{
  "n_head": 2,
  "n_kv_head": 2,
  "vocab_size": 2048,
  "activation": "gelu",
  "norm": "layernorm",
  "norm_eps": 1e-06,
  "positions": "learned",
  "qk_norm": true,
  "init_std_qkv": 0.0269,
  "init_std_up": 0.0269,
  "init_std_down": 0.00527,
  "lr_head": 0.0052,
  "schedule": "wsd",
  "dataset": "wikipedia_en"
}
Each number is 500 + 50 x the weight over its row's rms, rounded and kept within 0 to 999. Layers, rows and columns count from 0. Numbers have three digits each. The size before them is the row's rms in percent of the matrix's.

# up: layer 10 MLP up, 512x128, rms 0.21, rows 42-66, columns 0-127
# down: layer 10 MLP down (transposed), 512x128, rms 0.246, rows 42-65, columns 0-127
up42 099:522417533521527498340431495534473549487455556506468395510498484466570479439517505525456503512484506530630459424482444530397497482578562537443505434552540459454596429511493562552554491441563493595508548572548504538538508460491507572496531475472540527424470424505505394520536495578537581539533457557433514428537491483534462545514594427534474481407450518582495447506460412488508530519486
down42 103:522533505504479517583453425467495530491530467466545456475513512527543573502543531407522548499509506515439417490510486420543463359488464484456506534548549447491398570483529465461480545499429467504464501453446356538447471444512476399581496516458502508473468458463520587504454508526557560489430507482477402547537528538457603477373577403434454510506480501511572512434514573442417486434596
up43 096:432532452520455537558547502456539517526464451511436499462484537482440616528465473509506532558532479465544450470400418523467488435516361461475522491458554514555452488477487504491482561549546512478421442480498555548497536471426505465495465440542598450429492563439455512552467466537578460526475465431564458581566478517512500636507616455557529520543458445480613387535496463481426457468401
down43 103:605600537535481603566496441438457481536539553494443457394545430524442478542490495511493444458502479563418535501526490531523529568422552538441460502702486428490472480518491499506547537517433550514460525509581378427470444523487427508518517494595570463573515481549456540489456473469516442499481495520492443483439494585482500527477543494559621507465528521515482544512494526539467497369514
up44 101:475561473529504477505501462507545489424504465531369592407482524547514549447644496513552476437402498487467529560551574530535476536489467450571475527448537491558512468511414473482536405536509493523587527467466492487527631544446423542489529464478547468575517477540490527587555579526575369557440466423525496545577521419472519483462515488532511408542438423515463486519516551439438527526499
down44 099:597577414509574476489443528482457530578537521560516485543545422534512457519479558636461497453507475478509452463530531483437576522559438457487431532562482453617420505501524456467554550395457546475518433460529444583427518536552473540498454505554454541593601550520470549440395562447500529513511574488442568451492473510576481533535490527494504468522425617522511473486509523502605463534518
up45 098:473503542526512470525561556444568560552508541459507529395503476583442515521510581424464553553447524452490474489532454381566500459464430510532452479544467482551447467484540525504546458480554407504444502589434454390493444515468416566527516524452544476464428508472451472434534468426458490555416446534497472473543512519518590505583587573450335504460509504535472449574489550595505457541525
down45 088:538622501499499487461491443506703536419450503515581449463514471514469491488524496562468547551525499518558559451556461504472510457488471509469496456556511504626505511486500534486520606509567454442510542451591532510420529450446558474461534512529501468513602472569455514427475414597524461441446474495544485516514466472468539513487403505567445528543434534467419359443485479528476418511462
up46 090:499451409562514390515492478558554560468491465501545422484447536425512495467506543449420497484471591509437516606535498593543514530511553512464413457466408503615497468555514442544466551459565423513478492465433438511499501434437478395461584507470448479468514492475476438343511390495470523546521524534456464563501437497509475464562461567462558553522537452547416477439469545490583501497515
down46 079:549543508418515474497539455532834453564526463454569516539458503476566553402469520450500489450459505524532559408550510469425565533534556514488470496529543534500466550490470461513483529489510505461512470451557437542528473474493423521467472533459528539479518450448452541547479554508486569452465461466503498526547548477507477486546497495469591512484500487594542537482476522598505461478554
up47 097:502497483554431513479481472520550444550553455513380481519534491473612497580538492395458501450565460595421473545463470494446518463548333426465508434473471472449477488465464412470540498478541599511547514559488489495548561506479501454451481490443414525583491517518536395519466373467558503480490454478618563483559476587530510512484556436520504487579472476474504508493562504424509411541481
down47 112:459634501444491587530529461493428457550556444553456531465530557583506485575395466508451537501467489507506487519545529506407544521476462460548555472569522522463510495523506455538471549406526488426480534596446529516490394532561395559442492527476595527535415498438472413500487513558465502494411525573509550569492510546573525369413445497472490546489511489624433502461454501506522570488476
up48 106:437514426507544427440472506460471426540479570498543604544557529556467550504538470473510548479570463543459361468499516557515548514586528526596561470464487411505575497439542518488457384564537554550462513436507489496487508592496493511535515393443448542470498582481501492522535540565551490543421466510563545582448516546468548514487539491423540466374524401459511506498604539543471534424459
down48 112:518537470493579523512488528544490472475454466496522602521462528444540470436451559530489501483471391538437432531551522468489523423471534443436531469466433451414499537476491423444537536466530548451583567569541481429494358422435439508373450446523463454510350615483516440527491513501506501573538456493495531525551515477553483510455494494462554543487521409538437509519521460484571624532441
up49 109:441439327416465515513528437557562541477516469574528555511570490437450406498535456467498450432548563484543496539451450505455522418555489517541470506491418427584515519556456452464520439520425449522592517573535513434521490501523427536402468474427540524494408509437545541497569480465548545485501515561447521439564504559516464570558579412523574424448489493487477478506560569533522444491538
down49 104:528553543682479512493511482479474552600478578346488499535452466510531540509509573464463588456501439512454468529492527504485483465489474559418458604532353553491459466501521468556428527446559446511487549457437537479500541533438524473594479495488575524460492446504341459588486513470535436503494485527508478468487523536511495530498544510458511594559504463553468492549510561496582491460583
up50 099:517464456566507539522474510494537507548480459453554447412341569502439538551547593361438490482505542512435433527489437527462481493509534487550507501443550560490537535469451461428389522561476540505489451599457411496503518466416461509568516545523413488488500457451452467492486420430484487424504485497532595425502512483580483511538493475365600490553558437453551468435496493487535566508509
down50 099:531528517469454434506482446540689454474479503482534441524532500418520528440416523526531457404581539576488446480477501506510533558494436534444491472598602515549459513604471473439422512490571474513436544476543528527513394498495488484510610480506534449568445602538540487462440505418488447580484549521492399509554540523566528482480474487491522409462538438438476547571447510570501465493543
up51 100:557469537500459428534468484394492497503540581454481476571519450412538507574531579503475513448509524384583431445501524515488459562505467497513428565510478520569565423393528422594529541446458513540484620527408484536449606451443613521480547540532533469519466542524544534473507551425465566534430459552492465540569470522472528534528529471459472459536590458478490593541520527528510448451421
down51 096:487594456505518562535377547466480536464484426591536420512585538476488539473504536523531447446530471494520520474546488501481429502607525489470438515626483425482494509536505538347455511536515558481459502576628456456469532532517448442498511475569538469457433524508519603544486518489478475521506543414526453525419406447448551501534565576454555411474543534436531504493463576513427498424452
up52 097:452492539567470465542486533477486462521442465472467566477532489501500536487554594651422393513568518541418508477535498449516598423492422520464498489463495513485465533515524424497445511495546490614530458496420559510534441582474635553532461493514481550463543613557536575458523427505555482482576627469496511583497455506505519535543540434501480412515480547557521582474555512520454528534415
down52 094:521518400475471505497526509465477447501565535511535451511546494534527488529540582505418438522518511472428561551553486565533525573534594540494485512441484469621532458510591432507523403443478508433604418578474423445487536511424446554509497545534415525479538464561468475538434456571436501571511420420507555482476506485429553553441531461535392536509476488508522428477511464428433456417615
up53 104:549558358592471473562488411524543492428580560398411466567468564472430471599420549459516498461510513495481449426619494504506412471518498523519436580529459452592568503529539528455488479505468553500524493599511600479510470487480494487474517517455526442437488415523491465523526508549540426597438582521443523443544490514465522487557511463495516504544450460544451557440477533590572452493523
down53 102:595568505376560477561445458529554399432596461483517478433547505510416479524560479504543485512548504509501510475495423471536485539504506516546509484523427394510509521535523515477350554485546473504497507505487591476494476439520415478583527527595488470386489428484520472541483387507533438594650556531484530454500513504463570570554445469536515511505468458544441415533473470465476508558522
up54 100:545487528545393477552550531505495486514512551497425515551531538557584442537467494490485468550404419599469501504478399547506489548500377564469478566522444488507493480498521522536500420558456533486476578421584607499471609535512507453511445443435528489489419431515535457499556401442525586550517384514374474534510476546544485534512492505508541463465508570491490468467423473505524438537616
down54 103:399551527502531560513472542530489503495548484449544489498502553555469491430539471482579462461586583535486540519404399488479441494435432533496625443532395499464501521460460506499552513452436542516513516381460470505532526496437461515516579522396599494493517536435423560498503415441491536424449576424527478483531482494474495495487418547481480536471494587486573601540486492554619436535579
up55 100:459504585525500496346491436485440486529487577511503412525431472554496516568496494364550600523438499543532540548448447495466538469547481490473462501486572439577530537554586531448508458559481557495431459558473562513483609427480608519518581428507458506441488476500514437512405415463452484497457543542575503525446581449597477585491445511486534468503493482441418455445453480502511509539508
down55 098:546529507551515535469499526462493448484423513507573472561513515524531453489443548489568493483492574519468515544446590411506443469525505430507470488600459533460469536564499521406517493515526442476526392538514570491400557505600507514481442508579431349543440482487528438443473493543461582498574456419546475484564526507563425501591430433557528493497442572495466436642440446511470537512521
up56 103:474532472487431506530492582434504520384504560459551463526553511524461474479503481503415494522535545423488549402472446599632496468523560516487470522545544507416487487501565474568503414403439546529446403516481493578450493509491514478568510496536415560497444444522508519526551398464565455507658472532504553497466498512488501446507495502426490416529476540480529453447513390588432422432504
down56 108:516491500492434505505544542461459464502547414410525426514470578563524567411506427540533462525493490482511565411510514464569544575498475565498492506577596407551379477520411555505500496463483581492523490414487454485495508532517528577386560469479472594441546457507519528382508473466468528563470528522460484464441580454506520507591488399400507454455537427509590468457517474588496461479500
up57 103:457467495488579475497481510568508486525489542478424541413510535465526537517455577580429593529515530465465545429495517505505476515560529535560441549438376541445537511535491466428405486356489487558520582467467416519497569581382556467514464532470492455522440407493540484544603462465528563499409482591524479601459475524536464448441526520455477444549470498551584479515528474472538414524467
down57 099:443570586487512507518531570520492557530531504531498499507484471473637419498455455455512512513510537433529539516505459486512508511415534487556452501573535489423462536550556449609405411486485384394483466510499571480464475458591523476510484541489557541518463466425574524507394447540499481616369518490535507522600545527482439402515493512578463557422478549475489426541516487438547548467513
up58 106:436439492343508542467569428462506515468512517458521433421544499527459526565461527512458464475541439522575494484459478519428498527526527428498523497440477526542602512516450579441476489544548482551539418530416606568521567447444449479543472496563496500495524480516577451434608508465475514524476461532517417451498467555613498561482542542460407389468518439546525462617566469565450538524475
down58 116:525608441531498519554423494513352517473558504464586491556485392500541508472501463492513557464529536531459460530566535525580593411481433468520437552545535457459370492524563419510479503425438546504449522495510442451440513521497459446621487457454410610462494541517443542419502496487530511521471489494457522573522530468533577521480543444522425513499476560434498593536531511424498516496598
up59 112:500452537512447516634510507470488491457467536451393523467468499550528548574513389524479522496470590518504484500520534458513538519471525606497457456584490505501489542486465560550439413570567494509546547481481622546420494514474551530571452491426442454480518485546583437511587433440533472505505612541470432503419517565540454495477453476489493492335480413476506547511470532444436405509544
down59 108:581491537516407520436657523464538559624521566477491477523399473495456524453522456515485414443507573440533395424459502632502453574455527492532549565474552488395515569497479499522476478609528497513513523493523461475472458552520584460512459468477519493582526469522472415570539503494494534513492485505438584433422480474391464540551511544468543532427485517481544521516495487555504499446399
up60 104:491540497491409493520496383539536490556394527420438479541571446606398518472541522544433600427455528465459477484465648530458511567556432499538494501446444501559485493501525452491496461469514486447519489608458440542551456506536527550533460463476523518474401516443441514496487499442571460484463534588465553477489531536555495516527498526616525414530573552480479519537509536495432459501354
down60 108:453576506475520496583543488583370437456484553463504525509401436464502429440470550551408497435454472485519471474452490575539470456452497471456604508466488507430474535588437581475561506474517521491568544428486478493541562440550504480483453501423422484466470455484596526535487573429508513509515572598543553479507454420469548505454520606457535457496579491550513575556499486534629536445449
up61 103:529500509538473436514560482441505460403554561498468391530413438460507544491459503485531491574413395530440470473518403544401444481519428614485499555499558502576503528516540513515553478473498430441515593509449485474587541420555415533538414585556456520451511535526560456507412513455537498550459463488523526527518509521506515469544547430416590464481576600473588492449533432488488555480493
down61 101:429501497536552507554502516489549434499452368570482459480594457446449454572439476502545484543566504486539457463516479490528582521512566483523510531595521562482525495457505562438551537512527567508491554410495509487444492394579427455474462537438576590478525534447449471371630603578455465404516527471482436452508547498525443505455432523490405501526503474471524430459487499470538404502497
up62 098:521536459483409427545547484498523517474474497493466529472557455418539552483491493435474578498567494494399487482540542480575554547509515461437443461511457577583472494519530529412502550534478542546467464547484455363539532397505441537451572486434472475473400492418488515521528534480460525504576489507439477509522448598431488586490539579436478451453507452418490429477453486502491577553682
down62 096:439467575439511490588458397490482553561467491586608491466469475549531432428516534532531428488490568536498460455466493441490508460400379496562514559541508444497496504525563509595508492426485490477550572524557525505444526520600513618444481485494519542476552528545452489598480567492501534503482464515602539532530433491507561453528412427621511462507435500550451513538533456553482516381546
up63 108:495492490537457555488434500468518481456458469532489478468591529364520512516416529492521567437484486628520485461554495483446452411529502446582508481540454422448455435441425439534402541511476452575539426546399507559601533522445465492496537521483481515498474512605495448506526483508606590569464394515484517547417415550578441521529545466553535535515474441472474522415460549515512473562529
down63 104:489514511585589541617509510600452589555491458548482453452515442589491450470552479466426518538449554511482384573487522569496509444484477473543534479561507333475531511538590408582528532503476544408556447481407430526529493480545510490433546440572615436451445519531526483472440466423536505499456492500510443469506519581471498532494492485444505486509486557544427468506460550580522489542516
up64 095:524456565483487542534581501503488521535461527449507465588465512458537505468544500487442511529567549467501498520489465453484598561508580541531399588472515483471598519484496509558518505497539395456511426503470484530475507538530498559449499404521537498533438555518508573417407430466463470529502469519566408467669450510551566497491446411460582415404522543498479455405538525515572419444579
down64 094:509474571479574472560481464575501498521598497533544460505541425532515514575417457514477477411491448453529481431478587544460552471404526515648539508521440468449510584548450485446495559494451444442518423480478529475404435490490444493499462433491497481533570603392515481537455514454474510497543496432616530552448502490483453514516385524548501449532424563471534508501467473505602589574541
up65 091:565451467530429506527482455505500525521416474573546515507451446520565522580492499471404538495531416509478531556430513536526461511516459510511472481546470350539591451478519575494517568471446557413478447525462438550506587477482452520545461418473403553585501485582464490515562446494541542517499470528431425600354529483477503458628400492487570541483511512447462483500600503488476504510455
down65 084:569445594474463532462450535513824538558479504509462485455522434486498439473514491521434505428534492500431437494535486475533521471452487390574450546554534459487499423549504463442498528515473508523489570528553492510497556536485516429505511454497502460595555553513509470578503570500545478504485536442468538531436520540442519562499503498453564490579448503516526502486495488428484468557495
up66 095:459474525466484522454521520494602494531440622468562493428407476466521554471469332467454535465452438492528610443595580479581467473543502468467534494413492449616509504469456543368450514483426417509482555487499499503526430562526558456543513486437463502447537456508470442510538539579608519564505523534474532535474519470504623482537489466493561447514537546499488511492554477504449477566471